config = dict(
    n_layer=13,
    d_model=448,
    n_head=10,
    n_kv_head=5,
    head_dim=64,
    d_mlp=1216,
    vocab_size=8192,
    activation='swiglu',
    norm='rmsnorm',
    norm_place='pre',
    norm_eps=1e-05,
    positions='rope',
    rope_base=10000.0,
    rope_fraction=1.0,
    qk_norm=False,
    attn_scale=0.125,
    bias='none',
    tie_embeddings=False,
    parallel_block=False,
    init='normal',
    init_std_qkv=0.0184,
    init_std_o=0.00362,
    init_std_up=0.0184,
    init_std_down=0.00362,
    optimizer='adamw',
    lr=0.000716,
    lr_mult_qkv=0.4,
    beta1=0.95,
    beta2=0.98,
    lr_head=0.00568,
    grad_clip=1.0,
    warmup_steps=268,
    schedule='wsd',
    decay_fraction=0.804,
    decay_shape='linear',
    final_lr_fraction=0.0,
    batch_tokens=32768,
    seq_len=1024,
    doc_mask=True,
    z_loss=0.0001,
    train_tokens=440200000,
    steps=13434,
    dataset='wikipedia_en',
)
Each number is 128 + 32 x the weight over its row's rms, rounded and kept within 0 to 255. Layers, rows and columns count from 0. The size above them is the row's rms in percent of the matrix's.

# layer 3 MLP up, 1216x448, rms 0.0361, rows 173-207, columns 0-63
size [ 92  84 102 107  95 106 107 101  89  98  86  97 103 105 109  99  94  98  96 107 113 105 109 102 110  79 112  99  98 103  83  87 106  97  90]
[[ 52  96 180 116  92 104 145 138  75  97 162  75 135 179 200  64  69 128  56 121 178  71 120  98 121  77 174 153 170 180 134 145 185 125 116 110  98 100 130 135 103 112  79 161  92 152 126 174 186 122 112 160  66 125 109 161 148 167 117 161  90 130 108 117]
 [131 151 168 124 147  88 125 125 134  97  69 135  83 118 167 150 114  96 123 204 132 204 120 113 130 100 138 115 149 179 102 111 139 106  96 146 110 116 155 154 137 178 154 142 120 127 144 113 120 110 122 163  83 174 168 154 152 120 187 175 177 123  83 166]
 [111  92 103 225 138 111 163 106 151  82 119 121 166 177 127 118 110 136 134 141 135 134 127 140 184  97 118  94 161 134 110 168 145 134  39  82 110 145 103 214  86 156 151 126 120 159 141 174 128 168 127 107 113 110 157 123 104 164 114  93 128  80 133 129]
 [172 102 122 110  99  50 125 174 131  94 135 156 111 143 110  96 124 125 109 151 163 155 165 140 113 164 106 131 135  75 144 119  97 124 150 156 154 160 104 103 115 158 133  67 125 131 142  95 139  94  90 156 133 135 169 175 121 155 152  83 129 144  84  92]
 [151 112 130 123 191 123 133 113  85 120 122 136  96 178 255 119 168 105 116 175 122 154  95 141  97 150 224 168 139 146 131 121 118 142 108  72 100  78 160 147 174 191 150 108 115 143  83 144 160 167 141 101 112 121 153  93 120 125 114 148 140  96 114 125]
 [110 108 132  82 149 148  85 186 128 128 112 101 142 138 137  40 153 118 155 159 140 105 121 101 111 168  88  69 115  52 127 155 131 102 121 133 147 185 120 188 139 154 105 130 115 144 110 150 129 111 175 140  75 133 164 154 217 169 136  97  95 156 154 114]
 [158 160 116 152 118  34  81 123 151 200 110  82 168 114 138 143 167 146 137 178 122 103 124 117  99  96 195 107 117 142  94 144 102 146 116  45 101 167 107 147 180  51  94 146 110 110 153 171 144 171 149 106 148 133 156  79 163 101  63  89 131 126  66 149]
 [115 110 157 164 118 173 142 166 124 118 125 126 145 151 211  79  48 102 144 146 136 203 105 139  99 109  95 176 117 128 102 156 169 143 146 151 148 106 134 143  84 189 111 179 139 132 181  60 131 125 148 179 123 104 188 164 155 145 131 100 144  98 153 174]
 [157  92 135 134 161 128 154 198  67 176 171 150 149 127 247   0 124 126 147 123 101 177  99 121 128 159 128  81 107 141 125  70 120 106 107 133 157  94 165 167 102 104 156 132 132 189 167 139 108 147 106  87 102 131 115 133 152 124  82 142 181 156 109 147]
 [114 129 114  91 165 155 115 129 122 142 157  76 101 131 158 181 169 134  35 140 115 122 128 110 108 130 112 148 149 222 158 120  72 130 178 129  47 157 132 131 184 120 118 141 170 186 151 160 105 113 103  70 208 144 115 101 110 128  98 110 138 146 119 229]
 [113 152 154  81 162  89 121  93  89  54 167 160 115 125 178 174 145 107 116  61 127 119 118 104 105 138 115 110 145 152  34 136 133 154  98 163 108 112 151 226 165 100 123 151 141 182 139 160 146  91  92 104 175 160 173 114 145 121 167 120 156 108 111  94]
 [148 123 134 122 150 199 137 105 144 132 137 127 144  89 149 145  93 149  74 107 148 147 164 114 180 126 144 163 141 238 136 140  86  96 127 145 104  79 106 140 147 166 131 145 101 136 153 156 128 143 158  96 157 180 116  85 131 211 104 130 175 141 138 208]
 [118  90 173 113 119 128 148 132 128 109  81 149 128  88  13 174 160 149 144  98 168 195 121 156 109 170  70  73 108 113 136 166 156 171 148 119 112 125 145 123  75 173 101 115 128 119  83 180 136 124  92 175 106  94 160 145 154  55 156  74 123 135 122  85]
 [174 165 174 123 119 144 128 151 125 120 217 136 134  91  92 149 186 125 167 113 108  96 105 144 149 127 130 117 143 104 113 125 102  67 134 146 100 114 119  99 140 113 125 175 111 119 132 135 184 129 122  75 126 178 108  92 135 101 117 157 157 118 147 122]
 [173 115  90 138 149 143  92 148  73 187 106 127  74  47 100 114 142 143 177  77 117 123 150 122 125 126 110 153 101 163 147 189  65 123 121 140 120 122 153  94 149  81 120 158 132  58 126  45 115  89 167 188 111  88 175 166 111 109 127 116 137 114 109 129]
 [ 95  97  93 122  94 117 170 110 189 132 155 119  69 123 110  93  75 136 159  89 101  81 129 149 127 157 174  99 146 171 113 176 157  79 116 153 140  63 183 183 110 148 149 138 140  84 138 149  87 174 103 123  89  92 114 114 100 177  97 113 167 102 188 182]
 [117 123 189 105 130 137 192 118 157 190 151 147 130 122  83 167 163 150 111  53 112 121 156 139 102  93 105 142 114 129 152 141  93 101 137 166  99  89 135 125 149 151 153  92 151 115 108 170 203 157 107 131  92 113 205  81 136 129 148 136 138 105  51 162]
 [104  65 150 153 158  80  95 136 190 111 113  49 117 102 115  68 146 155 127 122 102 108 158 115 146  98  60 128 175 151  33 143 160 124  64 149  88 109 127 138 170 113 126 125  86  76 135 183 103 213 141 154  78 152 209 132 123 171  52 125  90 197 120 205]
 [158 134 120 131 127 117 116 142  87 127 147 155  99 119 131 124 118  80 137 139 166  96 149 110 123 124  97 122  89 124 124  85 204 106 161 166 190  78 149 105 177 118 139 114 135 119 129 155 134 165 132 155 140 138 163 143 104 135 123 158 137  86 193 107]
 [156  38 111 114 135 130 137 102 120 130  58 104 144 162 186 135  93 158 110  73 144 132 136 144 127 128 133 194 112 163 177 165  91 139  51 146 128 115 135 126 128 173 185 145  65  96 150 128  96  89 113 105 180 136 115 120 157  46 141  90 115 166 137  82]
 [115 124 129 126  81 150 139 138 144 138 149 175 140  83 185 190 174 135 139 117  84 130 107 123 113 128 168 152 112 164 130 137 113  56 108 165  94 149 109 132 137 102 177 126  63  79 181 114 132 104 163 142 104 122 123 127 129 118  65 115 119 128 117 176]
 [117  79 177 143 131 161 185 126 137  81  63 189 129 144  80 140 108 133 110 110  95  97 119 120 156 155 152 142 127 219 103 100 113  58 109 126 179  79 114 112 115 144 102  83 198 121 151 179 115 162 125 157 112  80 150 178 127 157 162 118 164 127 140 130]
 [114 157  92 100 166 123 173 192  41  73 144 111 156 108 161 113 150 122 148 125 131 113 127 167  99 171 117 125 150 115  94 131 191 117 100 142  96 111 171 128  77 229 183 153  53 130 146 117 100 178 111 108 151 115 135 133 140 148 109 114 138 131 149 149]
 [111 105 125 150 124 121 137 189 126 117 165 137  59  93 128 161 187 122  93  83 162 168 153 148 134 104  79 180 146 167 128 156  77 171 125  94 148 117 199  81 129 146 122 131 114 179 135  72 140 132 124 133 122 138 125 134 153 141 193 144 138 174 170 112]
 [ 97 125 203 123 103 132 143 121 142 159 132 139 127 145 114 144  90 125 179 102  94 128 128 123 180 104 177  75 123 142 127 126  58 108 149 175  67 143 145 105 101 140 162 112 139  86 152 146 166 143 121  62 140 126 160 174 120 106  81 118  88 154 113 160]
 [ 86 152 106 136  92 117 116 143 112 135 110 120 113 175  45 139 129 158 194 143 161  53 122 146 155 160  70 125  95  79 121 152 127  79 135 110 101 152 132 153 128 122 123  92 133 153 155  76 124 192 105 138 120 121 136 127  82 164 169 106 156  87 149  88]
 [ 92 132 134 113  54 204 133 166 153 144 197 165 127 138  94 105  89  62 115  79 146 192 170 115 128 171 134 176 101 107 152  97 121 135 125 117 126 130 137 158 111 151 172 115 179 152 141 132 116 147  88 113 150 111 150 145 172 150 160 142 146 112 138  90]
 [203 165 163 144 162 171 154  97 102 165 111 151 112 133 138 114  58 104 131  60 108  65 126 114 118 122 206 184 134 107 110 127 173 155  85  94 114 113 150 100 135  95 114 132 100 133 125 195 149 140 108 147 135  83 118 116  97 121 123 165 123  90 115 166]
 [144 147 127 124 152 110 105 115 173  68  79 127 185 147 163 125 149  97 151 136 123 147 102 135 166  65  48 115 103 134 193 128 121 114 137 169  82 168 118 156  79  79 153 113 163 113  96 143 102 109  71  85 149  99 132  85 129  93 118 149 144 121 107 110]
 [169 115 121 119 214 123 149 124 103 137 101  92 135 184 165 103 147  64 185 136 102 184  99 151 136 152 147 139 113 108 102 171 110 122 101  95 117 112 181 118 138 191  83  82 145 145  92 117 113 121 135 107 121 144  89 133 135 164 181  82  89 130 191 167]
 [ 85 123 175 175 120 116 134 129  73 121 154 152 101 119  98 121 144 106 194 121  91  88 160 138 144 161  86 135 149 137 107 100 120 113 175 182 151 113 103 167 126  85 125 120 135 123  88  81 129 122 116 104 175 123 103 128 111  94 196 139  90 111 101  47]
 [ 65 121 101 165  94 111 135 130 141 134 200 122 132 145 129 135 149 119 174 159 121  57 118 140 146  49 114 108 100 104  93 161 203 126 118 154 100 127 138  97 137 125 103 149  74 145 177  82 155  90 163 193 126 113 164 131 113 179 109 109 109 164 129  80]
 [114 116  95 149  90 177  98 100 149 134 119 164 183 152 130 158 137 148 108 145 120 110 130 153 119  79  84 174 157 175 138 153 125 171 159 159 168 206 123 190  88 107 134 183 135  84 185 155 142 157 144 146 140 102 216 147 136 116  57 168 159 162 129  96]
 [111 170 114 132 116 106 144 122 160 116  81 105 111 135  99 131 188 155 123 130 130  80 105 129 171 128 160  81 158 113  87 142 156 119 135 174 152 123 119 183 105 131 119 145 119 110 158 103  95 146 171 132 139  91  97 183 144 140 123 150 142 147 118 113]
 [ 74 119 117  98 101 174 158 122 104 119 126 168 142 121  98 130 136  79 133 188 158 144  99 118 122 158 144 153 125 100 147 149 127 158 151 113 105 112 138 172 174 133 162 166 157 116 138 174  76 127  99 124 158 119  95  90 147 190 199 149 186 149 119  16]]
# layer 3 MLP down (transposed), 1216x448, rms 0.0351, rows 173-207, columns 0-63
size [ 94  85 106 107  98 105 106 100  92 100  85  99 102 104 101 101  96  99  98 108 112  91 108 103 110  80 112 104  93 105  85  86 108  96  93]
[[ 84 142 137 183  97 170  92 170 102  94  78  98 118 151 149 137  90 135  86  98  95 136 154 163 122  89 136 181 136 130 183 156 147 147 106 117 134 164 103 104 114 132 162 137 131  83 172 140 163 114  97 139 142 174 150 100 127 149 117  91 103  79 141 124]
 [122  97 115  81 126  75 115  99 108 125 149 160 129 125 152 111 139 155  42 155 120 108 144 101 113 139  50  93 122 146  73 101 132  70  71 110 127  99 163 149 121 121 173 139 188  92 126 176 108 139 125 113 112  94 187 127 139 121 110 194 151 225  84 112]
 [ 96 115 135 151 153 119 144 103 148  87 137  78 154 154 114 102  61 106 104 116 129 188 113 134 165 165 147 126 136 154 124 122 133 103 127  67 127 133 133 121  98 138 136  96 116 119 105 167 111 119 134 154 107 109  86 120 156 189 150 121 154  89 128 165]
 [152  81 105 173 121 113 143 115 110  94 157 135 124 107 129  97 143  86 146 117 153 102 145  36 193 145 125 157 108 126 163 106 127  93 148 119 113 134  95 121 176 183 147 128 116  90 123 152 148  93 104 142 100 120 128 170  93 120 142 170  84 141 150  88]
 [ 84 120 151 205 131 192 105 117  85 197 149 121 118 140 155 127 204 135   9  68 127  88 145 168  65  88 145 112 132 140 132  82 115 129 165  98 116  64 139 162 105 111 143 129 101 106 112 171 148 155 142 115  73 132 123 147 139 127 171  85 109 147  93 103]
 [ 99  95 104 109  92 187  52 161 166 143 144 106 123  82 168  46 187  76 136 122 197 150 108 184  95 131  93 160 170 126 178 121 123 135 105 188 170 195 169 151 159 124 164 137 139 119 106  93  90 125 158 109  60 157 138 178 161 133 131  99 101 174 125 130]
 [144 157 142 121 156  49  68  96 125 165  72 101 129 125 113 146  77 152 153 167  74 112  75 108 133 131 149 134 124 128 136 160 131 131 117  78 100 134  73  93 117  66 113 127 138 141 103 145 117 152 143 103 171 100  94 112 126 108 112 116  71  93  84 175]
 [160 170 112 169 144 123 132 166  94 137 116  93 129 126 160 132 129  49  78  92 110 120 130  92 135 133 176 133 153 191 120 100 145 148 162  82 124 158 130 153 106 125  99 108 124 147 120 169 147  92  99 140  91 173 111 171 153 110 150 134 111  86  82 131]
 [127 128 107 114 146 132  94 120  88 114 139 163 132  89 147 110 118 153 148 187 141 155 168  67 186 223 195 122  26 158 152  70 110  85 117 118 119 117 120 164  76 105  97 160 142 126 172 100 100 112  95 121 133 108 103 102 145 150 124 129 155 155 104 127]
 [158 111 122 119 169 180 178  97 155 143 128 114 137  77 137  76 122 166  70 129 169 117 109 102 128 123 128 104 172 134  87 165 145 138  91 134 134 135 116 107 162 148 144 142 118 108 180 119  93 122 157 159 158 133 134 141 133 124 131 162 142 143 171 142]
 [ 97 172 102 111 148  82 141 159 154 163 128 145  82 117 157 132 155 129 136 109 120 141 162 178 132 103 107 127 171 153 117 103 162 117  79 181  87 127 155 148  97 106 117  91 134 117 121 189 128 136 128 128 100 129 108 151  81 120 138 164  95 181  93 173]
 [169 131 127 102 159 181 126 200 148 145 172 194 171 116 154 117 114 143 102 129 178 107 145 114 123 224 178 154 141 161 157 176 122 142 155 186 119  74 135 136 104 137 103 169 137  79 177 105 130 104 139 144 151 126  81 160 166 131 109 144 139  95 122 201]
 [102 192 124 129  93 106 161 159  57  71 126 140 162 121  86 167 158 139 123 161 172 177 123 211  82 142  68  67 113 102 113 155 130 150 150 179  95 183 198 133 126 215  70 171 138 122 115 164 144 121  71  75  90 154 132  88  88  97 125 101  98 191 119 173]
 [148 145 126 137 132 121 140 202 110 156 124 169 141 130  84 163 153 111 166 141  73  99  91 125 160 151  98 156 145 165 186 113 117  82 137 124 134 153 159  55 206  96 140 178 144 111 124 135 215 189 148 105 113 192 111 139 191 102 130 139 158 143 121 109]
 [ 53 117 148 133  60 108 132 109 107 166  95 126 106  51 106 106 154 147  95 105 139 116 120 168 179 127 126 166 118 158 133 142 106 174 139  51 126 134 136  96 165  60 155  90 108 120  93  63 146  90 146 211 123  94 148 164  56  98 150 121 130 109  97 141]
 [ 41 134 151 159 129 165 117 156 145 104 171 135 111  66 106  71 130 154 140 133 102 122 144 121 123 130 151  58 164 111 110 130 152  74  77 111 109 119 102 118 114  98 135  69 200 122 143 120 176 110 108 134 113 124 121 182 119 181 102 106 132 165 150 163]
 [145 148 115 174 187  89 100 157  93 101 136  82 133 140 119 145  44 157 158  95  70 161 131 128 161 121 118  93 162 118  35 171 136 146 111 139 176 150 100  98 147 151 154  96 131  62 185  68 127 124  92 109  88 130 114 131 111 126 127 153 124 164 124 127]
 [113  80 115 154 143  81  75 128 156 126 162  88 167 163  39 131 113 138 156 182 111 119 127 205 150 102 106 152 164 108  38 131 170 125  86  97 121 103 151 144 129 151 169 143  96  93 133 169 139 152 155 173 127 179 162  88 106 139 111  74 110 142 146 148]
 [171 157  96 145 176 125 171  39 107 136 190 101 126  94 132  73 138  93 137  65  98  43 139 149 116 145 140 151 120 135 153 134 160 131 174 132 208  97  43  68  92  73 138 103 107  35 166 152  72 166 126 136 165 121 127  77 106 112 111 170 144 113 152 101]
 [103  26 120 116 120 114 119 125 173 142 109 159 130 191 160 116 126 118  91   0 205 140 168 116 174 116 152 125  87  99  79  78  70 180 111 173 119  94 167 131 148 158 131 116 106 132 147  66 137 129  77 125 131 129 122  99 107 119 104 165 131 162 117  66]
 [109 117  79 146 155 161  97 184 134 136 167 146 115 170  68 177 145 119 115 136  94 138 151 137 104 108 116 132 108 132 160 126 103  86 127 134 124 155 105 170 101  85  92 186 102 133 116 100 132 166 143 151 189 127 145 173 128 101 138 134 152 128 137 150]
 [114 195 132 102 134 126 136 134 137 125 164 120 117 155 127 134 110 107 132 123 135 130 138 255  71  99  91 106 106  79  80 160 130 149 154 162 129 153 210 133 157 158 149 136 157 152 107 108  99 119 136  74 127 130 137 105  67 104  89 133 142 194 108 163]
 [140 116  65 142 105 137 166 190 105  69 136  91 126 118 134 113 189 132 140 113  82 154 108 167 106 166 158 163 178 161 131  90 152 126 140 119 112 122 128 133 111  97  80 124 103 120 163 142 122 162 123 126 144 107 147 140  71 162 122 105 123 127 128 131]
 [102 157 149  77  99  72  51 140 121 140 146 121 112 100 130 122 107  80 159  84  81 133 129 106 164 118 132 114  90 101 129 135 115 174 137 130 137 139 155 135  91  81 133 141 149 166 218 142 144 129 131 153 137 167  91 128 145 118 147 163  80 120 124 102]
 [179 145 134  99 116 180 130  83 120 124 129 130 128 157 135 149 118 106 137 150 153 115 112 163 130 144 159 140  94  69 220 156 108 109 125 109 118 143  80 104 168 100 103 114  79  73 108 103 147 115 104 103 189 128 158 148 122 115 146  42 147 163 131 196]
 [116 149 114 149 150  91 117 151 131 172 157 173 208  97 114 133 108 126  91 159 106 119 121 140 143 113 114 164 122 100 129 149 152 126  86 112  72 121 153 135 182  77 187 200 110 119 134 166 109  95 135 138 143 135 106 146  94 159 126 121  78 134 207 139]
 [114 130 178 112 101 155 168 145 129 161 177 187 140 159 127 111  90 108 162 141 105 175 108 112 187 171 129 137 160 108  83  55 144 149 139  86 171 137 122 163 126 144 117 100 185 158 111 123 163 152  91  99  97 103 121 156 162 111 129 139 120 105 156  53]
 [156 126 159 117 122  98 124 139 123 137 108 173 105 121 128 137 144 165  99  80  95 134 105 118 132 170 180 154 145 174 100 130 146 130 118  73 157 109 122  79 139 129 174 118 132 134 102  85 142 113 140 136 113 144  69 115 134 180 202 109 118 144 108 127]
 [ 80 110 109  97  73 126 126 152 179  87  67 154 164 114 148 177 100 136  79  93  81 118 121 104 154  93 149  75 130  48 127  73  92 149 149 110 132 133 122 105 160 161 181 143 124 161 156 201  86  89 132  83 158 112  76 173 113 126 131 131 138  86  76 159]
 [145 108 143  99 141 135 143 124 138 130 138 152 114 128 148 116 138 148 178  90 130 237 150 123 136 188 104 108 117  92  82 138 116 132 227  77 104  79 137  72 108 136  89 130 149 192  79 107  92 148  97 107  96 118 137 169 124 126 106 110 136  70 175 153]
 [123  87 105 197  90 167 149 190 132 170  90 138 166 168 130 108  97 123 132  72 149 168 147 149 148 156 135 127 113 128 114 170  98 148 132  98 121 115 166 103 104 130 153 160 155  98  95 144 131 103 121 130 118 146 140  78  95 135 145 147 157 124 169 123]
 [161 137 127  86 148 135 115 148  92 134  82 184 136 170 141 146  94 141 104  62 133 134 150 100 140 125 132  78 123 128 131 205 168 183 123 186  70 124 169  94 159 164 170  88 138 109 148 133  77 158 152 129  78 153  82 170 144  63  77 163 166 130  87  85]
 [108 100 109 102  82 135 127 190 117 156 173 180 230 164 142 155 141 132 105 164 160 129 129  64 104 116  78 146 147 128 152 151 132 144  84 146 148 194 158 176  74 115 119 112 115 115  89 164 138 153 160 110 148 160 188 153 129 134 131 130 130 142 164 132]
 [141 101 137 127 153 118 175 140 122 113 114  77 131 149 115 175 189  97 157 129 172 119 156 197 108 124 148 175  56 120 180 120 162 134  67 131 167 174 180 153  73 127 155 102 145 134 137 151 129  76 109 111  76 146 113 130 104 131 148 116 106 147 134 162]
 [125 153 149  93 115 184 134 113 115 162 148  91 173  99  82 188 127 128 133 145  85 140 118 193 110 123 161 102 119 100  58 138 148  94  47  66 138 140 118 101 159 126 137 118  65 100 185 117 115 157 118 121 106 157 174 174 135 111 112 195  82 162 142 106]]
# layer 3 MLP gate, 1216x448, rms 0.0375, rows 174-208, columns 0-63
size [ 81 104 107  98 101 101 101  95  98  81  98 106 106 106 101  88  99  95 111 112 117 105 102 107  77 113 102  96 104  81  80 106  91  89 106]
[[ 90 112 107 120  71 104 107 106 163 106 137 131  86 102 133 183 123 148 154  47 161  79 141 127  79 117  86 103 109  68 117 128 111 142 107 204 114 113  94 152 147  71 147 143 134  90 135  87  89 141  94 109 153  95 150  69 119 139 124 156 166 169 126 114]
 [121 179 160 121  97 108  39  99 143 118  70 119 127 180 142 118 128 112 199 100 149 104 136 117 163 108 105 118 166  91 181 117 127 133  92 124  41 182  95 166 126 141 172 156  75 128 106 137 130 143  93 105  85 160  91 131 109 188 139  78 108 154 125 140]
 [121 103 137 128 104 122 153 137 153 111 147 130 142  92 107 162 126  75 123  78 124 138 162 130 113 117  99 113 160 138 171  75 137 137 133 114 140 145 109  83 161 152 154  85  93 107  88 155 125  92  83 162 136 151 124 111 134 145 152 119 177 131 142 133]
 [134 130 125 105 117 131 100 131 164 168 105 112 116 183 106  17 159 102 139 123 133 109 113 115  43 159 155 128 112 134 126 124 151 163 108  98 152  70 185 122 172 106 140 115  96 205  59 145 131  81  97  88 149 142 133 128 157 122  93 116 124 140  86 100]
 [119 155 129 168  68 139  56 134 168 123 139 157 133 106 159 160 153 195 121  77 148 162 132 145 106 131 107 132 176 157 192 105 149 139 162 177 134  89 104  85  94  59  98 196  47  94 141  97 129 145 138 139 136 133 120 112  98  29 109  54 163 192 101 128]
 [177  91 177 157 159 173 149 126 171 129 108  91 141 129  78 140 182 163 168 120 139 151 103 110 164  86 191 142  95 130 113 135 133 108 174 129 152 111 122 110 138 203 134 134 123 138 131 131  51 165  95 144  69 141 177 155 129  96 179 162  88 150  96 153]
 [147 180 165 145 161 133  58 106 117 163  71 111 108 167  71 110 122  84 152  94  89 196 108 109 137 112 160 137 113 121 155 109 123 135 192  99 105 121 155 125 152 112 124 125 113 129 124  92 139 128 139 160 140 107 166 139 143 116 229  94 111  97 102 146]
 [118 127 159 154 114 124 134 180 150 132 131 136 112 138 198  61 167 123  97  67 128 163  96 116  99  77  92  72 172 142 133 136 134 126 145 177 112 131 133 119 120 131 199 150  45 143 128 156 156 176  75  82 120 141 168 144 119 160  76 103 167 133 126 106]
 [153 136  99 121  34 125 144 145 152 164 129 190 191 118 151 174 197  59 102 199 116  91  99 122  44 132 107 136  98 132  76 103 141  82  83 169  81 143 166 132  86 155 128  82  68 142 160 117 149 159 148  81  92 151 143 134 111 142 151 128  90 111 176 138]
 [144 145 136 131 108 140 131 124 179 160 152 103 160  73  94 188 156 117  77  29  97  77  80 123 123 105 161 120  88 116 145 135  67 153 131 190 121  89  97 152 108 138 109 156 141  42 188 125  95 148 158 125 124 134 188  91 151  55 103 134 170 146 177  78]
 [163 145 131 190  86  74 123 120  68  72 120 114 109 143 131 142 113 153 115 127 106 110 110 156 136  71  58  73 168  79  96  92  73  83 210 116 107  97 113 130 176 178 133 142 145 163 110  87 134 157 169 103 102 168 122 108  95 149 132 130 145 152 145  83]
 [103 159 126 195 105 131 145 126 136 141 176 169 115  57 153 132 156 129 111 126 123  72 169 150 136  46 140 132 101 131 122  83  81  89  77 191 111 104 100 138 163 132 156 129 144  67 147 111 108 184 167 133 153 124 134 149 108 169 109 122  98 124 138 140]
 [152 134 126 157 154 122 167 193  76 149 127 142 129 176 156 125 176  61 203  96 132  94 160 151 151 138 106 209 123 121 152 151 102 101  82 161 129  89 141  86 105 110  95 198 108 142 153 108 111 147 145  89 149 172 113  76 137 154 117 149  97 139 137  82]
 [ 88 125 120 102 116 106 124 159 129 143 105 145 173 112 137 144 110 111  77 169 160 164 112 110 115  71  47 161 160  94 133  88 141 104  91 122 123 153 101 156 100 143  94 140 150 198 151 138 161 111 129  96 138 149 123 107 160 165 112 124 119 164 124 107]
 [179 187  96  98 116 112 134 126 125 152 116  94  93 142 105 177 139 115 164  82 143 106 111 125  94 151  65 158 166 134  84 144  50 156 179 127  93  85 167 122 127 108 121 144  59 137 118  77  96 131 132  84 106 155 107 114 113  81 158 118 148 143 128 133]
 [115 177 161 115 129 158  83 151 161 122 191 100  96  94 186 134 174 110 134 116 126  75 124 135  96 141  99 203 103 159 180 146  76 191 175 144 134 164 116 102 165  47 118 152  75 129 139 125 162  79 139 154 193 134 102 124 134 109  63 122 206 192 133 177]
 [153 168  97 131  98 141 129 133 119 130 168 127 127 124 190  81 145  87 149 126 141 167 125 145 131 165 161 117 136 127 157 147 129 123 158 162 125 141 139 150 154 125 143 111 146  81 164 149 139  81  65 175 131 150 163 139 149 107 113 176  70  83 140 167]
 [104 117 129 120  66 138 162 166 172  52 137 122 144  88 155 232 147 162  86 112 135 111 125 111 168  95 129 152 173 155 151 148 123 145 105 127  78 156 110 166 143  99 169 147 135 155  92 118 114  84 124 172 154 136 140 132 155 110 134 120 132 186  62 141]
 [156  75  95 140 112 114 104 102  91 130 121  65 160 113 110  94 118 124 117 154 134  90  85 121 138 134 118 132 121 163 229 153 115  86 111 122 120 121 104 160 138 130 152 148  92 122 147  91 121  79 141  91 169 186 117 138 152  63 110  85 130 177 144 154]
 [152 100 168 123 146  83 145 122  79 107 129 136 105 170 157  74 116 125 187 141 109 168 154 133 137 129 193 156 145 132 121 158  95 139 149  91 149  92 175 113  92 139 101 152 140 156  79 115 135  49 174  61 105 121  71  95 129 117 139 126  91 126 123 156]
 [103  90 137 172 105 131 143 103 125  83  78 143 116 148 121 131 146 166 126 166  56 114 130   0 155 120 145 162 138 171 168  80 105  60 105 127 146 104 115 111 123  94  56 119 154 102 129 168 117 149 127 134 130 132 125 159 204 161 171  91 106  81 143 127]
 [ 83 115 187 102 155 108 176 163 151 112 123 115 132 175 132 113  86 121 140  78 137 127 148 123 147 136 119 109 127 104 152 134 167 119 113 105 194 139 142 126 140 133 182 176 114 141 147 133 123 129 123 142 110 153 107 128 111 131 140 142 162 101 162 112]
 [ 83 120 106 109  95 135 148 113 141  91 121 155 131  74 155 140 119 154  96  93 207 101 147 133 110  84  28 114 168 157 118  72  40  77 142 132 128 131  76 156 185 135 159 153 149 122 114  92 123 151 107  96  87 151 187 188 150 152 107  95 147 171  99 109]
 [146 131 119 135 171  72 153 139 133 120  97 133 138 164 173  77 159 100 179 106 128 185 185 130 102 131 143 193 159 165 134  79 126  96 119 120 165  58 191 104  91 157 151 144 126 138 137 147 133  99 122 126 134 113  88 126 129 102 147 154 108  86 168 158]
 [152 143 149 157 146 148 161 106  68  89  47 184  94 118 162 166 152 139  65 204  88 156  99 117 121  63  81 116 119 168 137  98 117 166 155 159  85 147 121 144 165 100  78 124 159 187 139  99 154 106 130  76  78 133 146 180 127 180 140  95 123  98 138 159]
 [182 160  94 144 110 133  40 178 135 136 144 122 164  94 119 163 118 143 108 128 122 130 126 120  83 152 113 160 156 136 132 154  85 163 113 161  60 156  83  82 146  60 155 133 146 126 151 123 132 114 148 114 129 161 155 140 157  82 113  99 137 201 107 131]
 [131 170 119 157 112 117 111 118 133 129 198 111 100 112 150 103 112  64 179 143 105  76 118 107 152  96 133 134 149 129 130 139 160 113  92 139 155 151 157 143 126  75  92 130 101 105 155 180  89  98 151 122 136 105 164 143 148 103 103 168  83 168 139 150]
 [ 71 129 150 179 123 115 155 148 152 112 123 136 154 128  74 200 148 169 139 166 182 106 133  98 144 149 158 166 142 113  84 129 136 157 132 154 152 113 129 144  75 160 120 152  70 101 145 166 152 121 114 106 107 193 111  83  79 170 107 130 117 126 184  75]
 [103 147 116 132 127  79  83 118 144 121  92 119 160  95  99 128  84 168 122 122 141 106  88 102  88  85 163 156 147  74 155  77 107 136  64 162  98 158 121 216 151 112 159 160 133 105 104 166 106  95 162 181  92 107 143 117 148 162 125 181 156 122  88 113]
 [135 121 129 159  67 121  97 146  80 162 113 138 105 133 149  42 135 153 140 171  95 103 179 157 118 197 150 167 118 148 121 112 171 116  82  90 141  94 117 142 143  77 109 135 111 188 123 124  74 155 131  92 132 167 147 106  64 141 158 172  79 153 122  89]
 [108 153 143 134 104 112 108 144 115 104 114  68  83  69  95 145 152 120  79 147 128  59 164 132 151 137  94 151 122 130 144 119 101 162 156 171 107 141 113 112 127 147 147 169 183 107 169  74 126 121 106 177 175 102 167 133 143  72 156  81 198 167 107 102]
 [162 153  86 156 158 113 149 106 105 107 173 101  32 109 139  51  92 121  83  83 133 159 174 114 109 108 138  85 150 137 128 107 154 135 176  94 102 110 123  76  60 183  88 149 144 219  79 127 174 113 133  24  81 142 117 151 138 159 124 100 134  77 109 121]
 [134 103  97 129 113 161 113  99 102 131 116 135 129  77 139 162 109 140 121 163 148 153  86 131 100 157  52  98 148 118 181 154 109 142 141 162 177 134  56 128 168 130  82 128 108 118 120  86 156 140 135 160 121 100 113 104 159 128 107 136 174 120 126 102]
 [183 126 142 125  89 127 172 150 137 134 165 136  78  63  52 128 140 181  80  94 111 163 142 166 111 137  82  97 157 176  99 161 114 115 131 166 156 141  99 129  50  75 110 141 116 132 124  91 124 178 147 106 141 137 150 139  95  81 106 100 148 137  70 115]
 [199 173 149 105 144  91 168 139 110 119  71 133 113 116 182 208 142  88 149 135 106  73 126 141 115 148  99 122 124 152 127 149 154 153 106 143 132 169 134 118 125 167 138 132  44 156 232 129 144 139 134  77  67 236 119 101 116 112 144 167 105 116 131 138]]